Each number is 50 + 10 x the weight over its row's rms, rounded and kept within 0 to 99. Layers, rows and columns count from 0. The size before them is the row's rms in percent of the matrix's.

# down: layer 8 MLP down (transposed), 768x192, rms 0.0718, rows 313-348, columns 0-95
# up: layer 8 MLP up, 768x192, rms 0.0716, rows 314-349, columns 0-95
down313 096:39 69 44 55 50 52 55 37 46 38 41 43 48 50 58 46 50 45 52 36 36 60 34 55 60 38 54 60 57 45 37 44 53 35 53 36 65 37 42 45 59 64 49 51 46 38 61 49 45 50 53 39 30 48 44 52 40 43 79 21 54 57 49 46 63 34 41 44 42 59 52 57 60 51 61 60 51 22 58 36 42 48 55 47 63 52 51 51 65 43 35 42 49 59 34 62
up314 100:46 64 41 54 63 42 35 51 39 58 50 51 62 32 48 44 49 41 50 44 36 49 51 44 49 54 39 54 47 62 58 43 34 35 50 53 59 38 47 42 29 49 44 50 54 54 46 49 42 50 58 44 71 48 52 36 40 51 40 48 52 46 49 46 59 51 49 64 38 40 40 21 44 53 44 55 49 43 33 52 57 47 50 35 42 25 49 47 67 48 40 54 54 49 53 47
down314 101:43 54 60 55 35 48 29 52 60 48 49 42 66 59 56 33 39 36 57 50 54 43 50 56 57 24 65 48 33 61 44 71 63 66 64 28 44 59 54 61 52 43 57 61 46 52 59 35 52 57 44 52 47 36 51 52 43 32 49 35 55 48 46 56 32 55 57 58 63 53 73 52 51 48 57 50 50 60 41 30 35 62 49 40 48 46 46 52 51 70 47 47 43 53 47 40
up315 101:55 43 54 33 59 62 47 60 68 52 46 35 44 37 70 48 48 49 76 40 37 47 48 44 61 51 49 65 33 58 55 47 40 55 52 41 44 35 66 55 36 62 49 43 39 44 71 49 56 54 48 37 55 52 49 55 28 43 58 43 42 44 62 63 42 54 54 49 43 66 45 47 30 45 56 26 52 54 57 65 53 41 59 35 51 39 42 55 69 51 46 66 36 38 68 30
down315 106:54 60 29 52 34 61 73 20 37 50 44 60 60 59 48 53 37 63 50 48 51 59 51 51 56 42 47 41 49 70 48 46 43 61 35 58 42 53 53 52 54 63 44 49 61 46 52 46 57 51 56 43 27 54 36 57 62 55 44 44 66 57 39 54 68 60 49 40 48 35 48 47 46 39 52 57 30 47 53 30 67 44 53 37 45 48 34 47 50 47 43 38 58 55 47 55
up316 102:62 66 54 44 51 33 69 54 60 64 58 57 40 49 40 56 47 46 63 57 34 44 57 48 46 59 48 71 68 49 61 53 39 56 49 63 56 67 55 53 50 68 40 48 50 51 43 47 47 50 60 49 60 44 54 31 35 51 58 46 45 51 43 47 35 44 40 72 48 55 44 47 46 60 51 66 63 69 36 37 44 38 59 42 42 45 56 56 65 65 41 51 58 52 33 49
down316 105:59 40 50 62 45 58 42 61 58 56 56 45 51 48 39 58 26 46 56 67 50 49 43 48 54 41 49 23 62 58 54 44 48 45 43 52 36 57 53 67 48 25 68 51 36 42 60 53 38 53 44 49 53 39 62 36 29 59 43 51 59 55 67 51 45 42 45 65 70 42 66 32 66 56 48 48 59 67 35 36 35 61 57 50 63 46 42 55 60 51 33 55 46 56 41 51
up317 096:60 48 38 32 53 48 48 45 60 41 43 58 51 73 36 58 40 61 48 43 57 30 63 43 52 66 42 63 43 62 60 42 51 36 52 48 46 43 61 64 67 55 55 60 45 48 44 57 50 44 49 56 61 54 52 40 51 41 51 36 35 49 73 52 51 56 51 46 44 40 59 46 52 50 54 56 54 57 30 41 46 50 61 51 39 68 45 44 54 48 37 52 42 34 71 63
down317 094:55 41 48 48 59 65 65 53 35 50 52 51 46 31 65 52 45 52 53 46 54 36 46 33 64 46 67 63 49 29 57 43 32 61 60 42 55 66 51 65 55 41 49 47 61 49 46 69 58 66 52 52 41 59 45 58 38 51 41 40 75 60 59 52 47 58 45 52 44 65 64 67 61 41 53 39 56 46 55 64 55 54 53 55 44 42 46 46 53 51 42 58 74 47 54 52
up318 100:59 56 39 47 59 46 46 52 42 29 47 53 57 55 55 37 53 52 49 32 43 36 65 39 26 55 65 50 59 66 47 50 52 60 45 47 75 49 57 46 51 55 48 46 48 48 36 73 44 40 54 60 45 40 49 51 59 41 63 40 69 69 43 61 59 50 42 21 44 60 35 32 50 42 59 57 54 54 56 19 59 48 57 35 45 50 33 45 40 42 45 49 59 34 58 57
down318 101:43 46 37 70 50 48 32 53 60 53 50 60 44 71 50 46 43 32 42 44 59 56 68 37 48 52 71 62 44 43 61 44 50 52 56 52 46 44 53 56 48 46 50 57 50 52 43 68 43 64 44 40 41 54 44 41 38 47 40 47 59 54 49 69 29 30 53 53 48 52 50 43 60 47 38 48 54 42 51 38 39 38 44 52 44 41 46 43 58 47 26 60 57 70 49 44
up319 099:64 47 39 56 39 51 53 73 60 67 42 45 37 40 45 49 47 56 48 51 56 44 41 36 67 42 44 59 51 48 47 56 42 55 49 47 47 50 59 37 51 38 47 52 53 38 48 51 59 57 52 48 59 41 62 55 28 58 54 62 65 57 61 31 30 46 58 53 59 30 49 49 30 53 65 56 55 67 51 58 41 33 46 48 44 55 42 38 45 40 37 43 37 46 53 59
down319 103:68 43 38 51 69 56 48 32 60 55 51 65 66 43 49 44 59 58 66 46 33 61 53 48 49 53 61 53 39 45 51 72 33 56 47 49 50 61 42 43 61 44 44 40 42 50 58 50 48 44 51 44 49 56 39 54 66 52 50 29 56 67 49 55 70 49 57 69 51 42 41 62 66 62 53 55 38 58 56 61 45 51 36 49 37 33 55 65 35 53 37 59 55 51 45 54
up320 099:29 48 58 51 43 51 49 45 42 81 50 68 33 39 42 54 64 54 57 51 67 60 36 48 52 44 50 54 51 59 59 38 45 61 64 78 59 57 53 42 59 42 53 40 43 47 62 38 58 54 28 56 42 50 48 40 49 39 60 49 61 36 45 42 45 60 48 46 46 48 48 62 53 52 58 49 42 55 69 56 73 43 42 52 49 43 53 54 22 48 33 47 47 33 43 51
down320 106:25 48 56 53 66 42 55 52 50 26 39 40 54 39 36 40 43 75 40 56 46 48 48 45 41 43 43 45 61 45 46 52 82 63 48 53 49 66 41 67 34 50 46 49 60 56 61 41 41 54 67 50 51 51 55 50 50 54 35 57 39 67 53 34 37 33 63 41 36 63 56 45 65 40 57 53 61 50 48 24 44 56 43 52 36 42 43 56 39 39 43 56 56 61 63 51
up321 099:46 65 45 46 50 53 35 59 44 47 66 62 54 56 41 56 55 51 51 56 40 54 46 50 54 45 68 41 46 67 53 60 44 56 55 32 48 39 46 55 52 66 29 39 50 57 57 68 37 57 47 46 57 40 31 46 60 37 68 51 65 46 55 38 58 42 54 57 39 58 36 63 44 36 63 49 57 59 47 45 42 44 44 62 60 25 56 55 53 53 73 55 60 58 72 65
down321 105:36 39 56 52 43 61 68 36 63 56 40 45 51 52 75 44 60 41 39 55 47 58 56 48 56 59 37 63 44 40 42 56 54 57 54 58 60 35 83 56 46 48 52 37 42 41 50 63 44 43 49 45 63 34 66 56 46 54 51 50 48 47 44 76 63 68 56 48 60 50 61 37 50 46 41 56 57 48 51 55 45 49 50 32 45 59 50 51 49 32 52 53 47 52 43 42
up322 098:39 49 52 48 45 58 34 53 58 49 41 42 51 36 50 29 41 45 61 42 42 41 55 49 51 50 60 37 50 42 50 37 40 70 47 72 41 57 63 50 57 43 39 63 38 56 40 37 50 45 47 62 38 50 32 40 53 36 54 46 35 33 34 57 56 49 35 53 55 50 69 46 41 56 46 46 33 51 61 51 48 69 40 45 62 48 57 44 50 48 49 56 26 53 33 57
down322 096:49 42 65 54 42 52 38 58 60 47 60 42 46 53 57 66 39 50 68 64 68 61 50 57 69 43 43 69 51 39 71 44 28 42 45 51 54 46 38 56 47 59 57 39 48 50 57 52 44 50 39 48 44 45 52 54 57 43 51 47 42 58 56 62 62 49 53 24 50 50 50 37 57 31 47 29 51 61 32 51 69 37 40 40 58 59 60 46 37 49 56 38 52 54 30 42
up323 088:55 55 32 66 57 57 61 47 73 58 49 50 45 54 37 49 56 54 62 50 67 35 48 36 33 44 42 66 54 40 58 46 57 67 45 66 45 45 53 34 44 52 47 43 54 41 48 50 57 61 67 48 54 46 45 46 40 55 28 55 50 43 46 72 64 23 70 54 48 70 58 53 61 51 25 42 55 48 61 48 46 38 59 41 30 50 42 41 38 42 51 44 44 45 49 57
down323 090:40 53 69 65 48 34 46 56 61 55 49 61 42 49 68 55 47 72 41 28 59 46 79 54 55 46 48 53 45 38 26 46 38 44 41 54 42 66 67 42 72 44 59 47 64 33 70 51 54 57 56 50 44 52 53 61 39 64 63 61 46 50 58 38 32 44 46 65 22 49 59 41 70 53 53 42 52 45 53 50 43 49 49 59 54 49 42 33 60 55 51 70 42 56 52 34
up324 097:60 51 59 39 45 44 55 62 70 25 45 48 56 46 36 54 46 52 65 43 42 47 53 69 58 61 41 54 64 46 49 52 49 55 47 54 65 36 50 54 48 38 56 53 34 41 49 46 49 54 45 47 49 76 40 50 55 47 48 40 37 52 68 52 52 54 46 46 45 56 44 59 40 38 46 46 57 60 32 56 50 59 26 59 42 64 29 37 60 39 43 51 58 52 42 55
down324 095:43 45 41 39 51 40 61 53 42 52 62 41 41 54 52 47 37 61 42 55 52 51 29 25 38 61 57 48 40 51 67 54 44 51 52 54 41 55 46 64 47 79 38 33 58 51 51 53 71 43 33 52 57 50 56 37 60 49 66 62 64 49 38 41 45 61 48 56 48 59 46 36 36 56 60 59 42 47 50 53 71 41 56 42 56 42 54 46 48 53 52 53 45 50 54 48
up325 096:47 40 34 54 43 56 26 62 40 56 44 41 47 51 70 55 67 53 59 45 47 53 52 65 45 53 52 52 43 56 53 49 56 55 44 47 69 52 57 50 38 42 43 38 44 35 48 58 49 47 58 61 54 58 57 53 38 55 65 54 53 73 56 59 56 51 58 57 33 55 55 36 74 32 53 38 66 46 47 48 73 72 66 33 61 51 55 44 57 60 46 61 51 56 45 58
down325 096:48 53 36 34 53 42 63 39 70 49 62 46 60 43 55 61 47 76 36 75 64 58 36 54 52 47 33 53 51 48 64 50 38 38 63 51 37 54 42 37 43 38 63 53 46 71 45 44 63 58 52 44 43 47 44 39 50 42 49 42 61 52 45 42 62 55 61 37 54 65 52 55 40 67 43 39 61 43 49 48 41 55 39 46 41 34 58 47 69 48 45 68 40 48 54 40
up326 096:38 52 48 33 65 51 43 46 49 57 50 58 29 41 59 53 66 47 55 60 64 52 56 64 51 60 43 46 36 39 55 76 58 40 57 53 42 51 48 61 57 47 32 38 38 61 56 17 69 33 53 51 32 50 52 60 57 57 59 43 58 34 37 39 60 73 57 55 66 47 43 50 49 46 68 39 43 58 46 36 49 61 45 72 48 51 46 49 42 37 55 44 53 50 38 36
down326 100:44 44 59 35 49 44 46 41 60 46 49 49 53 55 66 44 51 39 43 56 67 46 64 57 49 56 72 54 38 51 50 42 59 53 56 60 55 51 67 41 45 46 45 38 51 43 34 37 36 42 41 41 43 44 44 52 35 45 52 61 54 52 68 43 62 43 54 63 46 41 57 58 64 42 49 35 36 71 30 49 26 63 48 43 62 41 53 43 62 44 52 52 59 61 34 46
up327 101:47 43 49 47 54 62 44 48 49 32 44 28 37 50 55 28 61 43 50 63 40 36 62 50 59 50 53 56 39 52 43 55 64 54 47 61 71 63 49 55 51 49 67 37 42 54 60 39 69 44 65 28 36 40 47 47 49 40 50 43 44 66 54 42 51 60 77 45 39 55 48 59 63 41 49 43 56 80 43 63 57 48 55 74 59 46 63 61 40 37 50 57 36 55 52 52
down327 106:42 52 50 46 56 41 56 44 55 50 38 53 58 69 40 49 48 58 41 39 58 58 46 55 50 30 32 55 57 63 51 49 62 63 45 44 42 55 57 53 65 67 44 55 58 30 51 52 49 30 45 45 57 46 44 47 46 53 60 63 56 45 63 42 38 32 41 39 54 47 50 39 57 44 44 57 69 75 46 33 48 33 63 45 39 45 57 62 47 48 40 43 54 43 42 65
up328 092:73 59 65 60 48 60 58 46 52 52 57 54 67 53 50 54 48 43 57 44 35 29 45 69 66 67 54 61 41 50 41 37 46 35 69 67 42 55 56 55 63 59 58 64 47 47 43 49 47 57 39 46 58 55 59 62 47 26 52 63 48 40 77 51 48 19 30 59 36 38 46 50 67 62 56 47 57 46 38 48 49 47 59 43 56 43 51 53 45 49 29 46 45 43 40 53
down328 091:34 51 49 28 48 35 23 58 71 51 47 42 40 56 55 49 53 51 50 42 53 47 48 37 39 47 56 55 48 54 48 69 39 41 40 35 64 30 70 39 50 45 38 45 48 63 63 60 48 49 38 56 38 44 87 56 52 52 54 61 47 60 34 53 61 50 49 51 40 60 48 43 54 49 46 43 51 60 47 55 51 37 41 31 60 64 47 50 61 46 28 46 51 52 59 57
up329 104:44 39 47 64 27 54 52 54 64 49 51 58 52 54 60 54 39 49 38 57 50 37 53 55 61 57 65 56 53 43 68 47 54 49 40 55 44 43 58 63 42 68 50 48 40 53 45 53 57 42 42 68 67 50 51 46 68 33 49 58 58 40 57 57 70 43 45 60 54 43 61 53 64 50 50 51 62 40 67 54 60 56 53 58 46 55 36 28 57 52 33 60 46 40 45 43
down329 104:38 42 36 44 42 59 46 48 57 66 46 66 29 67 59 26 40 58 52 39 45 42 46 45 49 55 41 65 43 54 31 45 48 43 40 51 55 59 75 54 56 49 56 62 49 38 57 56 56 53 55 44 60 61 39 47 48 49 50 68 53 57 57 73 52 52 44 54 49 60 43 55 71 50 57 39 49 50 40 68 54 28 44 42 81 70 44 47 41 55 42 42 40 48 46 45
up330 105:43 70 56 58 45 55 40 71 53 35 53 44 56 41 64 62 61 43 36 73 50 41 60 36 41 64 45 70 55 32 39 43 60 49 56 69 67 48 65 49 52 57 49 60 65 66 54 52 60 59 57 55 41 55 50 54 45 46 45 37 57 44 46 57 65 43 73 46 29 52 54 63 46 59 51 57 55 43 45 40 41 27 65 48 44 44 55 44 49 46 53 55 38 43 42 71
down330 101:47 47 62 31 51 45 46 52 63 46 50 61 42 71 39 55 47 45 53 45 53 52 56 52 48 52 47 64 72 45 29 75 33 54 49 51 52 44 36 46 51 49 57 43 42 62 67 50 55 70 64 81 61 48 55 52 47 64 41 30 50 49 41 42 46 72 45 33 70 54 54 33 47 55 64 46 10 32 62 40 61 58 43 55 49 46 44 46 54 61 54 41 54 62 63 37
up331 106:33 57 31 54 48 58 44 41 48 45 73 38 48 36 34 60 48 65 66 43 44 47 34 37 40 42 39 61 58 41 44 38 54 53 47 40 58 62 62 59 36 45 55 37 54 47 51 51 58 48 53 35 52 59 58 59 60 37 63 54 47 42 44 45 55 51 82 38 24 60 44 45 29 50 49 43 60 52 57 54 61 36 46 47 39 49 53 57 54 47 63 24 58 40 66 66
down331 107:50 46 59 58 54 31 47 55 36 43 29 43 40 60 46 55 48 48 43 48 47 55 58 62 57 57 43 56 58 47 31 53 52 43 46 56 57 38 60 63 52 52 46 37 42 69 57 38 51 64 46 64 59 33 59 35 54 61 30 68 46 38 69 64 57 48 53 51 66 58 59 51 51 41 50 55 47 63 53 51 26 56 39 41 44 66 51 43 47 52 59 31 38 38 47 44
up332 100:43 54 54 55 56 47 43 35 61 75 51 40 30 54 31 52 54 44 47 63 62 57 70 64 53 39 69 61 56 55 49 58 53 41 56 47 63 40 42 63 52 63 45 47 50 68 33 62 58 33 49 60 56 49 34 60 67 49 47 46 48 52 49 74 59 53 37 61 46 40 68 40 36 55 44 39 48 59 55 65 46 32 53 65 57 46 38 47 46 59 45 37 39 54 36 56
down332 104:41 46 28 66 45 49 51 45 48 33 61 42 62 36 36 51 51 44 42 48 45 57 46 46 53 51 62 51 61 41 34 48 49 56 52 58 39 65 58 37 39 43 71 42 56 62 53 41 65 50 78 35 50 57 48 49 66 42 45 59 43 32 57 47 53 62 52 55 39 48 52 66 63 31 60 44 50 38 36 53 54 57 72 35 47 45 35 52 56 63 52 51 42 43 53 54
up333 101:42 53 63 48 58 54 41 52 54 63 51 41 49 43 51 52 39 52 39 50 58 35 42 66 56 49 60 50 28 48 63 46 63 58 42 37 52 49 44 44 65 51 51 51 47 62 51 70 56 56 44 64 47 56 53 26 62 40 55 61 50 44 49 60 47 46 57 64 51 68 58 58 36 54 46 43 46 47 56 75 54 44 55 54 53 55 42 49 62 43 62 65 47 57 45 42
down333 104:64 54 43 42 58 53 42 53 55 52 63 44 84 48 51 45 30 69 56 52 52 55 57 49 44 64 39 54 45 57 47 59 38 49 42 52 39 56 40 47 41 60 51 85 63 69 47 52 53 51 67 75 50 52 43 44 42 55 48 57 43 39 54 53 67 54 56 43 50 29 42 52 37 29 40 63 53 48 70 67 56 47 47 43 52 28 43 70 49 41 57 33 37 51 38 36
up334 099:58 56 61 57 60 60 38 45 50 61 55 46 50 61 50 39 48 42 42 49 48 56 51 44 61 43 56 48 61 57 43 53 41 44 39 39 38 48 45 46 32 65 40 65 49 42 53 68 44 40 60 38 36 42 55 49 42 41 66 52 37 39 82 48 52 49 61 62 39 68 43 54 41 42 52 40 65 45 65 56 40 55 44 59 50 45 45 33 32 56 55 53 39 58 48 59
down334 105:46 57 49 42 39 42 50 43 45 56 46 53 61 42 48 47 66 60 41 41 52 41 58 60 51 43 50 47 60 43 52 50 40 66 66 57 50 51 48 51 54 42 62 59 40 57 47 61 42 63 44 60 49 43 59 77 51 67 48 60 44 46 34 63 49 62 48 43 62 43 45 31 66 56 46 49 47 51 48 46 52 55 48 34 48 56 45 44 21 38 47 48 56 43 49 58
up335 102:57 57 61 54 53 58 47 39 53 48 49 37 51 61 73 51 54 55 41 44 56 48 35 50 39 53 48 45 50 37 51 64 59 29 59 39 53 53 66 52 44 35 55 30 60 50 64 41 37 41 43 57 59 54 42 48 56 63 63 71 73 59 57 42 52 56 31 58 59 53 69 65 50 48 47 45 60 60 31 51 65 54 53 52 38 32 31 50 45 30 46 28 65 54 46 40
down335 102:36 48 46 53 54 47 47 50 48 35 58 48 57 47 50 52 35 32 43 60 50 45 47 61 53 55 55 26 46 47 43 58 38 68 44 34 47 62 39 59 34 37 51 59 58 68 40 36 40 50 50 56 53 46 42 45 55 57 54 34 38 31 68 49 51 64 81 48 51 46 59 38 45 65 56 30 43 33 51 61 36 53 51 36 60 57 43 48 45 59 42 52 74 34 55 48
up336 104:48 56 58 50 51 37 57 47 61 30 30 20 49 55 52 65 46 53 47 43 56 37 50 55 51 58 43 51 58 49 46 44 43 62 34 64 75 65 48 37 62 34 53 47 49 56 61 64 55 51 45 62 55 65 62 56 49 22 54 41 52 59 57 54 62 58 31 40 53 56 44 67 49 67 35 47 36 55 52 45 59 43 69 48 38 41 49 52 55 58 58 34 52 48 37 39
down336 106:60 51 64 45 55 47 43 64 43 33 52 38 53 49 38 46 56 52 45 65 48 44 55 48 54 55 43 44 47 52 37 55 78 44 56 61 45 34 55 39 56 70 31 59 47 51 54 45 52 49 54 48 61 36 53 50 38 59 51 50 45 54 65 44 45 51 51 50 47 38 70 40 56 36 58 58 47 48 30 47 39 57 46 32 36 51 57 65 49 27 59 56 36 61 28 51
up337 099:49 47 62 57 59 44 48 67 45 59 32 45 47 40 50 68 63 59 49 43 45 44 59 47 51 43 45 51 47 49 67 21 52 49 49 25 46 57 28 53 40 54 21 48 45 38 48 62 53 41 26 55 56 56 54 46 56 46 58 64 71 45 40 47 45 62 46 59 57 39 46 54 54 44 48 41 40 52 53 33 48 48 50 35 53 35 57 40 53 78 43 57 57 49 46 45
down337 095:63 31 36 49 38 54 49 43 67 49 75 56 51 48 48 45 57 46 45 46 38 53 53 66 54 56 36 51 60 52 50 49 43 56 36 67 54 52 60 40 42 45 53 43 46 65 43 32 50 46 69 48 24 46 52 52 32 53 65 55 41 58 59 48 52 38 54 37 54 52 49 38 45 54 65 71 53 42 36 45 45 48 60 45 50 48 45 37 42 53 36 52 46 57 59 33
up338 098:73 67 62 48 37 62 34 59 42 54 50 59 54 62 42 57 48 40 54 60 48 39 56 47 62 56 39 46 67 42 31 47 37 44 64 44 46 48 41 40 76 52 43 38 48 64 35 59 51 35 54 45 53 57 40 46 55 59 49 49 56 49 65 59 66 46 44 48 61 57 73 43 30 53 65 41 28 64 36 52 53 54 54 51 46 40 41 37 54 52 61 38 67 41 55 44
down338 097:42 50 55 61 44 51 45 38 46 49 50 33 40 35 56 47 59 52 40 48 47 48 54 53 37 60 59 41 52 48 80 55 44 44 55 48 81 55 50 55 55 40 46 47 59 29 52 44 54 52 46 57 67 31 49 51 59 58 63 54 32 60 56 40 43 44 49 80 47 52 48 46 56 57 35 27 60 62 66 54 45 39 45 44 25 58 59 46 49 41 52 42 36 72 45 53
up339 096:37 62 52 52 47 39 49 53 44 52 66 45 49 63 51 40 40 50 44 59 44 47 63 54 52 56 53 56 60 72 45 36 34 51 44 44 52 53 42 49 44 36 36 33 52 45 49 57 45 74 55 42 39 41 56 35 39 46 58 37 31 61 50 58 42 51 59 66 47 55 72 57 45 51 35 44 68 33 63 60 42 80 49 42 51 47 53 33 51 61 38 74 48 54 51 55
down339 103:53 41 56 51 70 50 52 64 50 29 51 55 59 47 47 39 40 46 53 48 48 70 50 35 61 71 66 62 47 44 52 51 77 74 55 46 56 47 45 39 58 66 40 50 31 46 42 44 37 36 46 66 67 38 58 60 39 60 36 45 66 37 48 58 58 51 52 28 55 41 47 45 65 56 67 51 49 54 46 35 43 62 52 51 61 42 46 37 37 35 45 61 53 70 21 45
up340 105:87 52 50 50 47 30 43 45 50 53 59 49 38 63 53 37 41 56 41 27 30 34 49 69 53 54 57 49 50 49 49 69 71 57 42 60 48 59 69 35 54 51 59 42 60 41 76 50 35 50 42 41 52 47 60 34 60 28 48 39 38 46 57 39 37 55 49 58 31 46 47 51 57 48 62 48 33 50 43 40 56 51 54 50 41 61 44 53 53 44 51 43 39 36 41 56
down340 101:37 49 29 63 71 51 55 58 55 42 39 48 63 53 51 45 57 52 48 65 72 71 47 38 71 40 53 46 62 54 61 41 36 36 51 55 66 42 43 57 35 55 56 64 53 61 53 61 64 39 42 57 70 56 36 48 29 38 53 60 52 71 53 50 57 52 57 52 59 29 44 47 34 54 35 34 52 36 44 45 50 41 44 63 51 53 61 46 41 48 45 59 46 63 49 48
up341 096:53 64 45 65 44 51 51 64 48 66 55 64 44 63 45 62 45 59 42 37 63 54 59 41 47 39 49 57 51 47 50 41 45 58 54 38 51 44 54 41 52 55 50 52 30 49 60 56 59 59 48 49 49 52 41 38 47 33 61 50 68 60 62 57 58 48 47 47 80 33 54 51 62 40 43 48 39 42 61 44 49 44 65 42 50 55 51 53 54 42 66 43 62 50 50 61
down341 110:62 48 53 57 50 39 74 42 40 41 65 56 47 58 49 40 45 71 45 49 50 59 50 55 70 65 38 47 61 49 51 54 54 55 54 59 58 54 58 42 61 31 59 47 47 54 62 57 38 42 61 25 36 42 38 56 42 30 48 60 63 40 48 31 50 51 47 55 35 52 53 57 58 51 50 40 73 59 48 40 31 30 51 59 51 46 43 44 43 66 40 54 42 38 48 43
up342 096:41 46 57 43 42 43 51 46 50 61 40 45 53 65 74 42 63 40 63 46 56 62 44 49 48 47 52 65 28 63 65 48 61 51 42 55 58 42 50 63 57 61 43 48 57 70 61 61 55 36 37 45 50 57 71 50 50 48 46 43 70 38 67 42 59 52 62 70 41 51 46 58 61 43 65 55 37 39 21 55 59 53 52 36 38 49 40 52 46 50 30 46 55 40 51 53
down342 096:55 71 60 70 54 58 48 70 69 43 51 55 48 42 58 45 36 52 47 67 46 46 38 28 50 57 47 52 52 52 48 56 40 63 56 40 48 51 57 57 42 67 52 54 56 47 44 54 56 45 60 55 53 54 46 58 43 58 50 47 68 63 51 64 55 26 58 51 29 49 55 56 55 61 49 54 57 63 47 28 29 45 32 52 50 47 58 50 53 54 77 32 66 46 40 64
up343 104:56 59 41 51 38 33 55 53 62 58 47 47 40 47 28 56 47 60 51 43 48 56 51 50 50 53 68 58 47 45 62 56 51 40 51 61 49 44 45 50 45 51 53 47 57 36 63 59 63 45 51 42 68 66 42 32 39 65 70 49 35 53 68 44 40 49 83 57 64 57 40 45 60 50 67 37 41 43 48 60 45 40 47 43 46 51 49 67 61 51 34 61 64 42 58 49
down343 109:43 61 49 58 62 44 47 54 38 42 46 40 66 61 61 41 46 45 49 43 59 46 38 55 38 39 54 53 53 34 40 47 55 38 38 53 46 41 45 43 54 27 46 59 28 41 61 31 45 52 37 35 35 33 46 58 65 44 56 52 38 62 37 40 67 62 45 52 24 54 49 47 29 34 40 65 49 42 69 44 51 38 44 57 57 32 58 63 40 56 40 58 61 57 58 40
up344 112:36 52 56 41 51 47 32 61 52 49 40 60 47 53 66 47 45 57 63 56 43 38 54 46 32 46 56 47 49 40 55 51 46 47 35 45 64 50 50 45 24 52 54 46 21 46 60 49 58 67 52 65 71 54 44 59 69 59 43 51 51 35 61 52 44 42 49 62 43 36 47 50 48 40 31 30 54 62 41 72 66 58 50 63 34 58 57 28 54 46 47 54 59 47 46 42
down344 112:43 56 55 46 52 35 55 46 69 45 41 77 45 52 61 45 39 56 45 68 53 61 54 64 65 47 40 25 51 48 45 59 59 62 40 61 47 54 35 43 59 58 62 57 37 38 53 36 43 49 43 47 40 48 48 82 40 53 55 54 51 50 66 49 61 48 51 42 53 53 35 45 63 42 54 63 54 53 63 31 52 64 30 54 55 40 51 62 23 49 44 56 44 69 45 61
up345 110:61 67 53 65 51 66 38 54 48 43 55 34 43 64 43 63 38 56 45 55 49 42 57 60 33 58 63 61 46 52 38 38 55 52 45 49 54 35 36 47 60 63 44 49 63 55 65 44 43 66 55 40 56 36 39 52 60 44 75 50 45 63 51 56 57 45 43 41 49 61 42 38 48 35 57 34 51 42 48 59 39 30 57 42 54 52 51 64 65 61 55 49 58 61 48 46
down345 102:50 42 58 53 57 36 64 51 64 67 49 46 50 32 56 33 58 44 59 58 45 34 62 52 48 45 51 55 46 48 66 40 41 27 55 70 58 45 50 35 36 45 37 62 42 53 42 68 51 46 46 62 31 66 34 35 45 48 47 59 62 34 42 65 69 33 34 51 51 53 47 55 58 51 58 53 43 31 46 42 53 51 29 39 48 51 55 43 44 50 44 70 57 40 40 68
up346 099:41 63 36 37 57 58 44 55 54 48 49 39 49 56 57 51 47 52 44 54 53 42 47 47 64 60 42 63 54 45 61 54 67 52 58 54 54 59 47 41 48 39 40 58 48 59 23 45 58 67 59 41 41 61 58 66 52 44 61 57 57 51 44 63 47 32 36 42 63 37 68 58 45 39 66 37 47 46 54 44 46 42 61 59 59 52 40 75 60 52 60 61 40 23 40 39
down346 102:47 47 51 40 37 50 45 47 48 59 54 58 52 59 53 46 53 49 41 46 45 48 66 47 40 52 51 42 50 39 39 39 42 58 48 42 39 64 39 65 44 52 48 38 85 50 48 53 51 44 54 39 34 47 55 63 49 44 60 40 49 38 46 68 45 59 43 48 30 60 42 42 47 55 42 42 48 52 44 57 56 57 32 55 43 53 64 48 54 45 56 46 52 62 60 55
up347 098:55 55 69 52 61 30 48 58 44 41 54 27 54 47 55 51 42 50 53 52 45 49 50 38 47 55 58 57 28 51 47 45 39 48 56 62 64 36 47 48 38 55 33 46 54 60 64 31 64 59 59 65 42 47 58 52 61 49 54 50 36 53 51 38 46 63 49 45 40 50 42 41 43 28 23 46 45 48 55 44 44 55 53 51 39 40 40 47 51 44 53 64 46 49 44 31
down347 103:38 56 49 45 58 52 50 37 38 62 53 65 41 49 64 56 50 74 30 50 44 70 40 54 55 47 50 47 54 36 56 65 46 34 48 46 59 54 39 42 53 54 60 61 60 64 46 62 59 67 54 62 53 47 63 68 54 49 42 49 23 45 42 53 51 75 55 38 52 53 40 60 49 34 50 60 47 46 63 62 47 57 46 46 64 49 59 41 37 45 55 67 41 60 31 67
up348 099:58 65 43 36 39 49 56 52 66 54 37 32 51 48 42 36 56 49 58 48 55 44 57 44 49 45 60 67 54 61 53 44 75 49 60 54 69 44 76 52 38 56 52 56 50 47 57 49 64 59 39 40 72 61 41 54 49 70 50 46 33 56 56 66 36 59 35 56 38 42 55 59 48 60 60 50 35 47 44 51 51 54 52 46 51 26 63 42 46 48 55 47 57 60 55 60
down348 106:51 55 60 59 43 47 54 51 44 45 49 52 65 53 56 45 39 54 46 56 53 56 63 59 34 51 48 41 65 60 50 56 48 67 51 52 45 56 51 81 45 66 49 58 50 60 56 60 42 52 51 25 64 59 50 46 50 63 45 41 46 49 47 42 63 66 46 67 54 65 49 47 53 55 41 42 64 58 61 60 48 59 48 35 45 42 59 55 56 52 62 53 34 53 48 37
up349 097:49 70 39 49 19 72 44 49 50 39 58 35 45 49 48 42 54 57 31 55 58 52 61 57 53 56 55 46 36 50 75 40 49 53 41 43 38 39 48 59 50 37 51 55 55 82 41 68 80 56 31 65 61 37 46 44 44 52 37 40 47 54 36 37 48 55 33 70 54 56 47 19 58 40 68 56 51 50 40 53 53 47 51 53 49 37 34 65 39 47 60 46 52 45 50 54